Each number is 200 + 30 x the weight over the matrix's rms, rounded and kept within 0 to 999. Layers, rows and columns count from 0.

# gate: layer 9 MLP gate, 1344x512, rms 0.0714, rows 504-521, columns 384-511
# up: layer 9 MLP up, 1344x512, rms 0.0756, rows 504-521, columns 384-511
# down: layer 9 MLP down (transposed), 1344x512, rms 0.041, rows 504-521, columns 384-511
gate504,204,170,249,221,229,140,189,204,174,159,228,250,178,190,192,238,267,216,215,210,227,206,239,164,193,182,213,205,204,166,170,185,210,223,216,181,212,201,198,173,218,206,176,224,208,237,217,235,126,243,178,149,183,207,171,235,215,171,197,212,161,180,265,184,146,217,191,207,214,240,228,167,139,246,181,160,188,212,216,217,195,195,191,153,197,181,224,179,152,222,227,241,206,172,205,187,217,218,237,174,172,183,165,238,203,192,203,217,223,236,194,237,217,179,298,232,205,170,203,179,232,191,209,190,195,169,190,170
up504,198,157,239,221,243,143,261,165,262,266,210,241,168,275,209,219,228,231,193,188,209,220,224,240,118,188,194,191,170,185,174,214,212,112,290,197,192,177,207,188,255,263,215,178,230,132,212,211,273,203,213,200,197,211,164,244,166,203,206,183,200,236,253,231,191,228,167,195,219,203,181,218,167,235,218,172,176,231,134,220,190,195,221,257,222,166,157,196,208,210,133,201,173,208,227,152,245,205,204,205,175,195,207,268,210,194,148,179,239,178,179,239,172,179,162,203,186,192,196,203,224,115,180,180,191,172,232,188
down504,196,175,215,162,205,153,254,184,229,189,191,241,211,213,210,198,174,243,248,161,215,222,149,204,238,193,179,224,232,175,189,175,222,153,166,225,211,186,208,195,241,161,219,218,189,194,186,200,143,182,225,197,207,189,217,173,255,216,225,240,210,244,245,218,213,255,235,230,192,194,179,192,218,171,177,226,221,216,165,227,197,234,152,170,218,176,198,157,228,170,165,156,180,208,254,212,224,195,176,207,200,244,167,221,181,160,233,178,206,172,216,211,151,134,261,240,189,139,182,214,221,248,162,202,203,246,171,121
gate505,192,197,240,220,227,214,175,175,236,185,187,143,192,178,208,177,159,206,161,236,241,206,248,186,167,228,186,212,224,239,194,226,216,177,156,250,204,168,204,152,255,227,223,146,200,219,209,197,196,194,217,212,173,222,226,267,156,174,223,178,263,199,168,233,242,177,163,213,219,220,206,221,216,222,198,167,146,223,137,190,186,195,189,218,203,177,155,260,147,217,190,169,209,196,260,162,168,170,206,196,264,240,182,172,151,253,217,179,161,218,166,225,196,229,187,206,179,168,178,211,214,196,206,173,179,260,194,167
up505,200,210,197,201,202,206,196,200,172,132,214,216,229,138,185,200,227,219,184,181,224,193,223,191,228,177,216,200,181,270,213,173,188,217,116,211,159,178,188,166,190,209,158,228,216,183,255,170,179,235,194,232,172,207,170,191,195,217,225,213,211,171,172,230,182,180,217,243,164,199,245,236,159,142,174,145,183,177,161,152,210,179,193,224,160,219,182,238,174,196,156,213,162,204,192,179,184,202,183,197,211,220,208,174,191,242,226,170,176,184,156,143,196,157,144,176,241,199,208,193,195,198,160,149,162,160,192,202
down505,151,135,200,189,204,209,164,150,175,248,187,153,235,202,208,152,183,211,211,217,162,215,146,156,189,193,254,163,188,174,223,241,220,189,232,231,212,164,215,199,154,189,215,211,172,234,162,213,206,182,241,235,183,190,163,251,187,245,200,169,164,221,162,187,227,197,191,173,206,227,172,200,214,226,161,189,228,169,175,255,216,167,198,206,203,126,220,204,180,194,161,177,240,146,178,149,193,184,192,170,211,180,156,185,198,199,225,212,197,228,255,231,183,225,195,188,184,173,245,199,202,172,243,180,202,198,177,219
gate506,143,226,191,140,244,183,200,218,218,193,189,228,183,189,231,187,223,224,183,225,200,222,188,214,189,187,214,261,159,262,215,245,152,198,184,226,175,150,196,145,194,261,242,223,144,222,190,246,211,207,193,226,193,181,196,193,170,272,226,189,144,194,180,228,239,234,182,263,209,219,136,247,230,192,268,189,195,249,163,233,218,183,213,203,215,216,191,120,218,134,214,230,185,199,173,170,253,235,257,171,213,166,230,141,194,219,211,196,198,179,188,123,194,228,226,188,227,230,224,190,202,263,164,175,221,182,154,249
up506,135,198,192,229,144,192,201,202,214,204,168,202,183,190,209,211,270,255,155,207,224,219,200,186,195,214,161,193,224,240,213,234,152,227,264,248,193,185,180,229,131,205,225,200,182,222,244,189,184,225,190,209,200,190,177,232,163,164,193,176,212,243,254,197,267,215,181,206,151,212,154,201,192,196,184,224,207,130,194,157,177,206,198,176,208,188,183,188,176,177,227,217,262,219,155,201,279,196,232,199,196,200,160,206,237,225,181,204,232,143,206,223,151,207,205,216,174,206,181,167,180,239,228,203,205,194,222,171
down506,201,207,224,207,225,194,212,147,220,203,192,216,214,176,229,203,215,168,177,247,215,207,171,206,221,168,171,170,176,215,185,155,189,213,193,169,260,148,258,207,213,194,148,259,203,175,199,196,182,228,228,191,160,250,193,210,201,235,209,239,232,86,159,181,211,195,176,183,194,197,185,163,254,241,202,214,192,198,172,159,170,161,126,157,225,199,214,175,226,195,161,249,162,124,214,251,188,224,177,206,200,145,186,206,201,206,179,231,235,221,206,179,211,227,240,151,229,205,207,218,236,180,246,211,172,163,203,232
gate507,222,274,177,166,212,202,168,209,189,191,210,168,204,263,183,216,223,208,125,175,218,168,193,173,191,217,176,193,261,190,232,183,189,245,194,209,186,239,261,242,208,231,230,195,155,201,159,170,205,174,202,220,229,197,144,169,204,166,192,229,234,215,203,170,234,173,172,153,163,240,214,220,174,158,146,245,224,201,181,201,214,257,235,174,185,182,199,221,183,195,183,233,245,181,159,140,156,153,247,214,249,222,192,222,221,141,263,216,186,212,176,197,222,202,174,263,237,219,235,193,225,147,206,187,256,181,218,248
up507,110,206,253,225,229,211,198,206,183,222,195,185,171,164,279,210,168,110,239,241,194,201,185,264,189,188,198,191,190,160,211,161,208,181,208,227,167,158,248,207,236,162,161,210,202,196,201,187,188,220,219,170,207,152,172,191,228,184,149,213,226,210,193,196,223,204,214,261,181,187,206,176,212,215,157,183,182,186,205,193,190,174,242,187,193,211,203,215,205,198,152,190,191,203,191,179,176,243,201,175,227,191,204,197,176,198,207,222,196,228,250,205,209,193,200,210,233,199,176,224,208,212,226,243,203,175,273,231
down507,204,205,212,166,181,133,173,205,242,206,259,196,217,231,139,216,212,212,254,166,179,196,242,227,212,219,197,177,219,180,212,154,203,212,165,162,233,205,233,201,148,231,236,179,206,238,197,205,139,131,195,255,202,219,184,188,271,218,204,177,204,208,155,180,236,173,158,212,152,168,203,246,190,263,189,172,130,160,222,235,168,160,200,201,162,141,180,162,140,167,214,212,231,221,157,214,167,167,235,194,186,202,226,238,173,198,203,215,171,217,172,277,217,189,183,235,214,172,209,150,174,174,175,211,231,169,236,196
gate508,214,78,183,222,144,257,218,218,268,226,201,143,121,181,202,213,161,215,236,211,277,172,205,185,198,176,197,200,219,263,166,204,140,214,229,202,146,228,241,181,202,219,243,179,227,208,209,236,217,183,169,236,217,169,192,144,242,174,165,254,188,124,184,232,221,188,235,171,219,207,198,231,228,225,158,237,192,214,174,233,133,223,145,161,202,228,170,210,177,211,215,196,213,197,236,170,213,172,140,206,176,229,166,239,215,113,196,219,215,186,153,188,173,156,222,189,168,190,231,202,180,187,142,190,256,276,200,240
up508,214,225,188,232,204,181,217,231,242,210,238,231,226,166,228,184,175,190,209,135,126,231,132,186,200,173,170,233,168,198,233,145,200,168,191,209,189,229,195,178,156,166,208,172,206,138,206,203,212,182,197,229,231,160,171,160,136,226,277,128,168,227,245,173,187,195,171,235,232,202,209,166,216,229,194,171,216,212,164,205,211,183,185,209,186,217,216,193,177,162,180,216,189,241,165,177,229,251,205,188,228,208,260,212,179,235,156,183,178,249,194,179,205,128,197,219,161,213,155,242,174,211,262,199,143,167,177,249
down508,139,187,167,290,181,232,187,206,226,229,218,179,183,181,212,212,166,161,221,248,262,210,177,201,193,191,222,129,224,179,215,214,193,248,185,205,164,221,174,206,194,213,212,192,217,253,264,225,165,209,224,261,276,172,199,165,167,195,255,188,182,193,219,222,170,174,243,160,232,140,173,174,198,250,213,205,180,215,188,229,142,156,253,194,171,175,237,226,156,190,218,198,218,234,229,252,196,247,168,202,187,197,188,173,210,189,212,209,186,162,222,185,208,160,203,191,139,153,161,231,164,170,213,256,239,183,159,156
gate509,207,188,183,230,186,189,186,206,189,237,173,185,203,223,210,189,209,195,222,174,211,169,164,152,246,205,183,182,184,227,264,179,174,216,171,220,245,221,232,157,193,189,163,200,235,201,195,208,206,180,180,195,125,189,210,172,133,195,141,216,171,206,236,182,265,147,242,185,203,146,154,166,139,167,177,221,205,202,195,174,194,213,180,158,176,278,224,170,232,217,207,179,199,179,165,209,189,246,202,226,248,146,176,209,234,191,218,202,184,220,181,197,229,184,224,202,184,159,188,192,224,180,196,220,213,240,136,164
up509,184,200,229,159,164,217,178,171,182,236,208,219,166,151,192,221,261,180,220,202,192,187,184,212,200,242,189,260,201,190,207,195,246,208,246,208,187,177,200,222,184,170,225,192,188,222,215,226,197,252,219,239,209,239,207,212,215,226,209,167,219,190,195,252,191,194,184,194,218,246,187,181,208,204,209,228,195,180,223,191,248,193,203,196,192,190,182,196,250,204,167,174,177,186,232,224,208,204,200,166,158,225,235,190,256,205,214,182,176,123,234,171,207,209,204,183,167,202,214,210,183,222,240,208,217,188,225,191
down509,173,206,160,252,156,186,197,221,201,186,239,180,205,192,210,230,156,183,195,178,177,178,183,251,186,225,160,159,170,225,213,174,149,226,123,219,205,219,188,172,182,196,167,162,235,200,221,250,197,162,185,169,136,202,182,202,177,209,134,216,184,214,258,197,215,180,224,220,232,164,176,183,165,190,155,192,207,217,196,217,188,194,197,203,189,248,198,158,164,171,187,174,182,193,203,168,206,256,212,255,235,183,150,183,199,189,192,201,191,273,204,210,159,200,223,198,220,197,193,210,170,219,163,196,251,240,176,194
gate510,164,231,208,203,162,209,221,162,215,120,231,158,204,176,191,206,202,184,268,187,216,194,233,152,192,176,195,197,188,147,224,218,204,185,207,235,254,127,199,230,156,167,196,217,215,235,181,227,256,190,170,202,212,182,187,137,143,205,330,220,199,240,180,246,205,204,163,248,170,202,177,166,254,208,218,171,224,233,210,196,211,204,167,171,159,184,194,217,218,174,179,218,230,198,237,243,183,154,190,227,145,245,157,207,184,228,200,210,209,167,176,198,233,203,209,194,154,178,261,253,182,222,211,271,164,217,202,207
up510,211,228,194,227,179,196,149,191,202,237,184,145,221,203,193,224,255,247,203,162,187,157,191,190,222,205,192,252,203,236,194,238,213,247,259,224,181,222,177,208,247,169,207,183,193,220,227,184,154,174,184,132,196,266,194,182,201,168,190,212,233,208,204,222,213,170,252,188,235,149,158,179,250,176,227,207,197,184,207,214,211,180,192,223,221,145,208,219,274,209,237,168,176,217,156,151,216,232,192,200,236,166,251,199,219,239,195,201,217,181,259,236,191,215,165,191,238,208,243,252,156,211,216,126,202,213,173,199
down510,110,201,189,214,221,152,155,166,205,180,241,296,225,216,210,194,187,242,256,153,189,291,202,181,192,182,215,255,172,184,220,214,210,185,221,137,189,182,246,196,209,149,187,180,178,189,189,198,194,200,266,233,162,189,208,221,201,208,223,203,246,139,191,215,227,151,180,178,200,224,194,171,158,194,132,268,211,195,196,182,197,159,211,148,225,236,194,181,137,220,207,192,170,206,154,183,243,232,175,164,207,178,212,185,157,154,214,191,192,197,238,204,183,196,207,209,205,214,220,208,145,220,186,176,178,210,204,165
gate511,217,172,217,246,220,241,223,171,182,280,234,187,204,164,158,175,194,241,230,248,225,172,195,234,151,160,172,251,234,219,214,199,159,217,204,181,192,134,215,237,184,200,187,175,207,249,230,163,162,181,135,215,221,209,200,232,253,210,193,182,220,139,234,211,220,160,178,197,191,227,229,260,249,243,233,179,219,193,214,171,179,205,219,181,219,185,231,237,160,218,182,166,155,231,192,177,193,218,148,202,233,190,223,196,241,223,153,187,173,204,199,186,202,233,183,235,210,199,190,226,159,226,170,233,239,221,221,218
up511,206,222,217,250,196,181,225,209,183,204,183,237,216,148,138,155,212,188,213,179,223,213,218,199,159,220,207,177,216,183,147,216,180,216,190,164,115,129,162,200,152,176,183,195,133,227,207,201,135,190,133,256,168,188,238,176,149,244,185,207,210,129,243,183,250,195,135,175,197,172,229,153,186,208,271,144,184,198,146,189,206,181,225,177,144,193,217,273,190,230,151,222,156,196,142,193,159,176,185,234,190,238,185,247,173,257,141,177,116,209,171,215,93,188,175,197,228,225,238,166,172,203,233,231,207,208,187,193
down511,197,147,208,223,221,234,201,174,165,236,212,205,178,188,147,157,205,203,167,327,236,209,200,198,166,245,148,201,147,189,220,215,159,206,201,146,203,189,241,209,247,236,215,187,261,225,207,173,205,276,238,267,184,200,169,252,189,117,166,203,206,202,246,152,234,166,145,195,195,214,207,176,232,192,192,233,174,185,214,173,197,195,245,216,210,201,226,227,232,182,224,174,154,243,266,217,177,165,181,172,195,164,117,185,233,213,201,186,220,202,162,257,168,234,156,234,192,141,172,230,167,204,226,226,224,194,161,231
gate512,198,183,221,245,182,200,198,196,190,252,246,158,195,157,216,186,187,220,233,157,173,248,248,161,211,157,155,179,141,217,251,203,207,150,234,169,167,223,190,181,184,187,200,233,226,205,255,206,168,196,198,179,207,176,229,200,218,217,240,208,146,191,237,113,178,147,189,223,195,179,218,265,167,241,177,171,207,188,186,225,189,226,235,226,224,239,203,214,189,178,217,199,218,220,166,241,194,204,215,215,138,153,205,212,157,183,234,216,193,236,158,187,210,164,192,207,203,180,217,151,178,111,156,206,194,186,223,151
up512,213,217,169,186,206,197,256,174,177,230,184,182,226,178,203,190,206,188,193,188,226,229,216,159,199,240,147,180,251,178,155,206,228,183,204,179,165,207,229,207,189,144,176,260,199,215,188,188,199,218,178,215,193,211,222,162,182,235,195,214,214,216,223,186,173,183,183,152,214,161,247,145,189,164,147,202,169,210,199,196,186,239,211,257,218,178,199,206,156,147,145,238,234,213,206,177,224,275,214,212,174,219,269,195,207,152,213,229,200,193,200,197,189,221,148,216,112,180,236,213,204,211,192,199,154,168,246,224
down512,241,232,202,230,215,138,192,164,172,157,251,177,231,221,223,201,160,154,224,216,179,238,198,201,233,158,201,250,252,205,233,257,158,189,156,168,149,184,209,219,213,206,207,165,140,158,236,248,198,226,203,243,199,209,226,213,244,210,166,221,203,196,147,174,174,219,177,175,185,210,176,227,250,148,233,203,237,177,210,239,238,163,235,193,279,208,139,177,143,278,201,144,173,171,249,219,184,228,230,199,258,182,194,133,158,197,186,190,186,185,224,236,226,223,239,180,173,188,223,224,164,187,240,205,169,240,170,127
gate513,180,168,180,214,233,195,202,172,222,184,186,179,227,147,181,167,157,194,194,210,186,191,135,186,200,152,231,199,209,230,192,221,172,210,191,227,174,225,217,225,159,193,167,222,215,290,215,167,203,236,240,248,257,183,180,209,181,178,178,200,204,238,225,207,126,259,201,263,201,181,196,252,229,197,196,188,204,180,234,206,202,219,205,169,221,229,229,199,196,197,224,211,223,215,195,199,183,165,183,184,201,193,198,149,216,191,160,215,187,235,172,213,221,210,193,204,235,192,190,175,182,182,159,187,225,192,215,224
up513,171,182,184,205,226,235,183,207,234,178,206,240,166,235,199,224,247,190,161,213,181,265,237,287,186,190,172,210,147,192,251,214,168,190,177,181,208,213,204,200,181,214,182,250,228,183,214,183,190,200,202,198,180,185,207,252,215,257,184,216,175,202,187,209,184,180,218,225,259,195,269,249,164,197,195,180,233,207,257,161,211,203,215,266,163,188,216,192,174,175,205,158,171,184,179,234,181,217,196,176,187,168,169,200,167,243,178,139,197,157,156,191,214,181,212,251,193,222,209,214,217,184,220,194,263,192,263,260
down513,218,140,228,201,189,245,244,215,163,212,257,213,214,235,189,157,169,192,225,207,183,184,237,250,222,241,240,220,192,233,157,183,210,219,169,185,173,163,189,216,214,248,271,200,149,201,223,195,187,225,192,209,217,248,223,194,240,216,185,140,211,219,163,192,221,174,160,242,184,172,245,187,219,221,143,238,160,218,157,251,223,210,210,253,185,157,186,163,210,192,177,209,191,262,226,240,200,200,201,178,199,195,204,217,206,210,161,230,218,156,227,180,189,207,211,186,231,158,231,262,157,173,216,170,189,197,194,178
gate514,226,147,158,236,235,200,217,221,192,194,198,201,165,242,212,207,173,196,227,215,165,177,224,192,183,128,183,204,223,218,265,210,183,221,205,187,143,188,243,225,259,195,216,148,171,223,253,219,231,207,193,206,252,156,246,229,199,193,166,166,220,217,202,207,201,201,160,230,205,146,214,193,193,190,176,159,266,234,200,194,164,202,239,214,219,216,176,224,173,238,197,231,179,203,245,218,197,223,167,198,253,184,181,234,154,169,231,247,202,223,256,203,235,206,206,216,238,223,202,102,167,193,257,229,258,226,198,171
up514,163,221,180,188,211,212,211,194,253,220,207,229,254,191,153,197,210,208,194,225,206,252,227,171,237,214,263,192,229,146,168,194,258,227,173,205,212,223,176,182,154,163,204,258,181,179,250,166,156,196,181,190,182,211,191,191,234,184,212,269,191,173,170,203,239,203,217,192,268,201,217,232,194,209,205,160,195,201,232,242,214,205,158,156,229,179,262,232,235,212,207,198,112,241,206,241,246,189,278,221,183,218,162,176,208,212,186,173,222,187,174,228,200,200,210,202,184,144,240,242,235,171,194,218,195,167,247,193
down514,146,203,261,194,203,224,226,257,228,191,184,186,205,185,219,199,204,210,141,167,272,240,145,135,179,213,248,169,170,224,191,176,224,204,183,174,207,222,203,242,232,253,212,151,193,177,224,205,170,216,190,190,233,245,160,199,252,201,160,196,210,184,180,172,183,224,192,221,225,170,176,154,156,239,169,152,103,259,244,255,171,223,173,230,169,236,202,204,186,139,211,215,171,196,172,156,191,187,219,209,200,211,256,251,128,200,218,258,216,159,180,201,190,227,176,204,206,196,187,230,193,229,238,192,237,118,188,208
gate515,187,236,222,253,193,252,211,163,221,231,198,176,181,241,209,176,147,235,190,160,227,176,190,162,186,244,199,240,226,148,199,176,213,235,182,195,232,245,173,193,172,141,165,206,142,263,232,145,213,151,213,194,233,224,204,172,188,219,189,198,217,170,170,200,149,186,218,244,194,190,144,196,252,178,179,247,240,226,266,182,112,220,227,241,215,213,203,216,178,203,208,193,167,205,222,167,237,200,186,231,253,189,158,218,169,180,107,197,190,256,201,215,183,141,201,153,238,220,206,152,145,186,205,205,217,213,196,231
up515,216,186,168,131,214,202,187,168,161,220,239,234,165,196,198,175,209,194,200,181,210,165,177,200,262,220,219,163,198,183,194,225,199,196,237,170,181,181,242,152,222,137,178,201,181,126,249,226,269,212,248,192,213,224,189,195,191,233,224,133,132,191,189,244,243,195,180,213,164,197,200,166,201,226,184,216,210,220,271,247,201,200,187,157,152,210,204,163,247,217,182,178,199,207,167,218,237,133,223,182,235,192,209,172,167,146,196,148,161,226,176,194,160,212,251,188,210,179,213,187,184,229,209,225,252,195,142,205
down515,199,269,190,232,145,211,224,108,235,197,182,193,214,217,231,202,162,214,174,180,214,215,216,147,177,218,204,181,248,166,201,146,205,178,209,191,184,212,208,176,204,189,176,202,165,216,231,185,174,223,203,245,226,225,231,203,207,144,192,242,200,146,170,195,224,205,235,140,214,209,184,229,162,169,255,259,210,198,212,190,172,160,188,192,233,209,182,154,252,238,237,224,163,229,202,213,179,192,237,214,169,154,157,191,185,175,171,249,223,181,254,211,191,112,201,178,228,152,166,176,154,167,189,199,238,178,209,219
gate516,252,174,226,218,227,200,186,227,177,213,201,232,172,211,245,197,217,184,192,203,175,183,218,177,133,173,202,204,189,206,174,205,230,175,239,207,219,173,229,215,235,253,90,126,227,207,163,247,123,175,211,159,253,164,176,201,200,246,193,218,188,208,201,152,174,192,179,179,205,191,196,210,190,218,173,164,206,227,222,171,211,224,200,174,265,158,207,277,240,165,183,261,177,162,201,237,231,229,193,226,223,162,193,144,193,209,221,213,205,222,177,182,186,185,199,128,224,212,191,220,261,180,178,157,197,204,174,187
up516,147,200,187,197,125,191,239,204,202,180,175,247,222,161,138,162,182,177,239,176,224,251,158,197,251,235,231,198,256,186,259,225,197,174,212,261,207,213,208,195,226,192,251,225,153,232,187,164,190,217,174,255,182,224,183,185,189,191,207,193,211,179,179,225,202,200,202,245,200,156,173,190,204,190,236,202,185,243,237,163,191,184,235,221,222,215,150,163,177,208,233,147,246,246,228,225,207,165,258,165,212,220,186,211,206,156,212,187,191,248,202,213,229,208,215,207,177,178,230,208,216,248,211,225,166,202,152,207
down516,227,222,245,210,245,185,158,158,191,205,231,176,194,225,224,207,207,178,178,170,180,154,225,222,141,186,167,213,179,194,181,190,204,198,223,150,162,204,170,218,168,221,118,182,244,214,167,204,168,196,216,170,243,159,205,204,198,212,142,177,183,202,195,202,192,176,185,216,197,214,191,226,181,238,191,165,246,190,198,237,226,200,194,188,236,156,232,264,220,168,185,270,196,188,196,219,221,227,156,249,214,178,186,182,229,230,178,223,218,163,210,188,204,193,210,158,249,212,187,193,212,161,178,157,191,211,206,201
gate517,190,194,196,209,207,188,252,236,169,227,152,199,214,268,195,212,181,164,127,244,185,198,170,173,216,169,182,219,217,215,227,168,232,214,171,178,202,149,183,173,217,211,168,232,190,258,232,210,217,129,220,131,216,126,251,202,206,233,204,248,188,209,248,201,210,197,205,278,124,172,214,231,193,232,193,194,219,208,229,200,171,210,177,162,182,239,179,223,243,175,195,184,188,184,188,215,200,220,173,162,209,232,210,215,193,154,233,214,213,210,197,171,201,211,205,168,176,228,181,193,140,191,150,191,206,138,219,184
up517,156,218,199,221,203,189,128,249,175,174,226,153,197,272,251,178,200,182,243,207,179,187,187,176,237,210,165,190,222,253,213,183,257,145,190,219,156,144,213,145,173,206,228,216,164,237,262,237,191,198,159,193,232,158,176,162,243,207,247,192,173,199,250,189,173,248,175,212,156,107,146,244,205,222,156,276,150,199,178,148,220,213,216,159,214,209,185,257,193,214,179,189,200,206,194,216,237,189,260,232,163,200,239,164,135,194,186,259,132,173,277,233,219,140,149,186,208,190,186,210,234,264,220,192,168,244,237,167
down517,198,208,236,204,163,169,268,184,178,223,242,240,195,230,215,242,161,174,166,150,237,223,154,148,205,209,166,223,161,162,215,184,191,181,193,223,227,209,222,220,163,224,183,205,211,242,229,182,207,203,163,184,183,205,136,184,179,198,195,203,185,193,146,179,220,231,191,219,206,169,215,234,225,205,220,193,213,203,220,206,160,232,206,131,192,237,226,188,220,152,191,176,177,172,192,193,191,208,167,199,144,268,229,195,202,150,274,202,213,205,207,224,186,190,229,168,155,192,257,191,190,215,177,245,128,145,203,210
gate518,195,177,206,210,180,225,257,202,250,211,211,163,172,177,218,183,234,159,212,216,149,159,202,215,169,214,211,186,232,209,172,167,187,211,241,189,199,219,224,157,199,238,163,182,234,211,169,169,228,199,229,195,239,234,181,190,166,214,211,230,192,194,233,195,195,188,161,213,137,232,197,152,211,178,235,199,215,199,203,208,204,233,159,213,208,181,216,223,213,196,261,202,240,284,173,209,256,184,203,267,171,199,176,189,263,195,234,189,224,155,207,217,216,156,231,220,206,199,185,239,212,203,239,149,228,173,152,148
up518,211,172,207,213,164,243,210,204,222,238,238,204,230,214,190,241,222,217,125,192,204,189,149,190,176,172,204,188,232,206,189,174,173,165,255,162,192,188,154,154,213,196,218,243,218,181,184,177,185,260,180,200,229,203,150,238,167,136,198,226,217,223,198,180,202,196,221,219,196,209,202,164,160,183,182,183,250,255,287,244,195,250,209,225,204,190,204,214,258,222,183,226,164,214,221,248,193,159,237,189,169,234,197,175,212,221,232,136,253,158,166,187,212,200,156,233,193,248,177,203,230,199,215,172,201,181,248,177
down518,228,206,213,199,221,198,203,214,210,182,237,193,239,171,232,242,231,150,240,269,176,201,224,210,200,206,162,183,215,235,176,188,178,233,226,221,197,237,197,231,200,181,227,154,194,209,178,222,189,232,190,180,160,187,251,245,228,267,256,211,174,199,206,225,222,196,191,278,193,226,204,218,201,179,163,184,232,162,142,181,174,216,217,161,202,177,190,157,186,212,228,246,146,222,192,105,182,248,207,182,188,216,240,192,226,151,133,212,180,204,179,198,229,137,227,151,227,227,162,258,235,227,222,175,205,202,179,237
gate519,158,206,180,156,166,216,153,200,190,187,233,226,176,233,182,191,176,187,208,188,182,163,145,234,181,202,229,179,221,217,207,141,169,190,233,161,181,154,233,210,178,216,184,191,203,181,173,197,217,153,215,195,226,197,120,195,230,231,178,198,208,196,207,163,188,182,191,162,189,192,178,176,169,180,194,181,219,219,233,198,217,210,169,184,209,149,152,192,171,170,182,242,237,179,192,225,221,231,202,173,172,168,199,209,231,222,173,174,270,199,183,205,172,220,250,181,178,167,171,184,190,193,298,186,219,309,197,227
up519,150,233,183,252,169,201,224,181,183,176,190,189,183,247,218,216,203,247,229,227,186,220,177,240,191,223,205,205,200,217,193,256,183,178,266,251,184,217,186,195,211,220,238,183,200,168,161,220,172,145,223,240,217,197,166,190,213,201,192,165,137,223,208,192,215,218,184,142,220,219,230,251,182,226,151,146,156,200,176,239,199,183,133,187,232,218,209,191,212,218,188,240,178,180,149,247,170,190,210,181,151,131,161,204,156,206,193,207,229,248,196,166,213,202,254,202,187,211,198,246,210,224,229,158,191,173,218,152
down519,190,209,165,234,182,221,154,192,186,239,224,186,231,197,193,178,221,188,253,238,179,214,198,244,199,208,188,209,246,193,267,221,255,152,220,179,183,198,190,193,188,217,236,203,209,207,225,187,158,168,177,172,133,209,187,207,199,207,178,196,218,176,264,201,98,155,224,166,239,193,172,230,217,232,194,201,183,215,182,220,216,201,231,253,231,182,210,153,194,215,185,248,210,171,233,207,223,179,135,198,210,231,228,137,219,201,188,159,126,189,222,187,202,215,194,228,194,201,204,208,135,224,209,214,246,166,150,183
gate520,208,180,230,220,244,184,229,129,211,198,215,216,210,222,181,206,212,201,129,226,211,175,203,241,214,162,204,184,187,210,192,194,179,175,209,193,249,168,243,195,180,139,198,202,204,217,214,191,230,162,177,244,193,153,219,199,233,152,206,170,189,239,217,245,235,168,223,182,202,197,220,188,211,166,206,178,215,180,155,169,186,251,235,230,205,213,213,193,220,168,189,179,197,229,209,213,204,185,155,236,161,237,188,203,187,175,232,221,217,188,203,245,201,197,219,159,136,203,188,175,199,213,227,172,170,213,231,190
up520,208,202,207,211,204,212,188,196,200,185,192,193,222,210,201,198,188,237,224,214,284,172,188,194,176,208,147,214,245,192,242,222,163,181,179,179,159,190,193,207,241,183,222,196,224,183,222,145,188,266,219,177,160,214,229,185,219,178,153,185,162,163,147,193,166,158,206,239,193,217,191,232,264,229,156,194,176,155,209,215,179,196,190,217,183,202,193,182,171,202,183,222,192,197,255,188,190,159,184,191,233,229,239,203,194,194,149,163,182,212,173,184,221,188,210,233,179,184,224,228,216,226,162,173,196,218,256,220
down520,197,210,227,184,186,169,202,160,211,220,181,244,190,221,172,239,172,188,147,201,141,235,209,201,235,184,236,209,169,214,163,207,219,219,239,181,228,203,215,178,161,224,244,184,167,237,183,233,231,144,205,235,238,192,188,199,212,161,136,207,214,209,225,194,182,249,234,172,240,210,203,162,160,175,217,119,210,240,190,196,199,198,205,234,222,247,183,204,187,181,130,191,212,201,165,229,196,158,185,204,193,183,166,189,196,191,199,194,182,248,247,232,166,191,215,172,170,219,206,211,159,167,270,209,205,221,174,180
gate521,208,222,210,178,223,218,169,247,196,295,192,233,183,176,237,252,243,188,193,170,168,258,265,172,189,170,179,179,259,204,251,193,221,171,232,187,226,212,214,298,184,208,191,221,207,205,229,228,190,208,185,193,228,233,238,231,185,186,171,259,173,245,157,184,215,139,142,168,158,222,182,233,205,223,205,201,218,150,171,245,160,216,238,223,148,153,264,222,176,214,133,231,214,211,173,219,250,179,192,240,211,188,153,248,151,210,140,227,203,202,218,187,223,161,190,192,271,223,181,134,205,235,198,167,147,231,165,193
up521,240,193,205,193,184,158,181,193,183,180,193,184,183,207,241,245,249,209,210,179,222,225,203,223,187,188,227,242,198,165,206,206,219,236,174,203,217,222,216,237,142,218,227,189,204,232,185,219,252,191,195,227,162,206,174,223,212,187,192,179,178,226,188,251,192,205,177,232,244,148,188,256,207,219,257,215,206,213,228,178,205,184,147,177,257,182,220,160,254,241,194,216,194,209,199,159,171,178,216,162,180,195,280,266,131,232,247,136,164,137,255,204,246,155,189,184,212,194,170,242,181,217,261,207,207,184,231,252
down521,173,170,218,188,197,215,225,262,235,171,244,219,152,195,257,211,189,215,174,199,184,226,197,185,179,188,184,231,202,206,230,240,160,221,196,214,220,172,210,245,181,241,250,255,164,223,198,235,148,185,166,246,217,139,203,163,192,228,171,234,218,151,171,225,179,227,218,233,121,210,169,171,112,205,228,206,193,187,202,258,182,254,174,207,217,187,206,179,189,202,255,220,244,173,233,183,167,190,139,185,214,232,161,182,250,224,217,195,217,226,224,186,218,241,250,218,220,228,175,200,240,198,145,169,159,196,225,183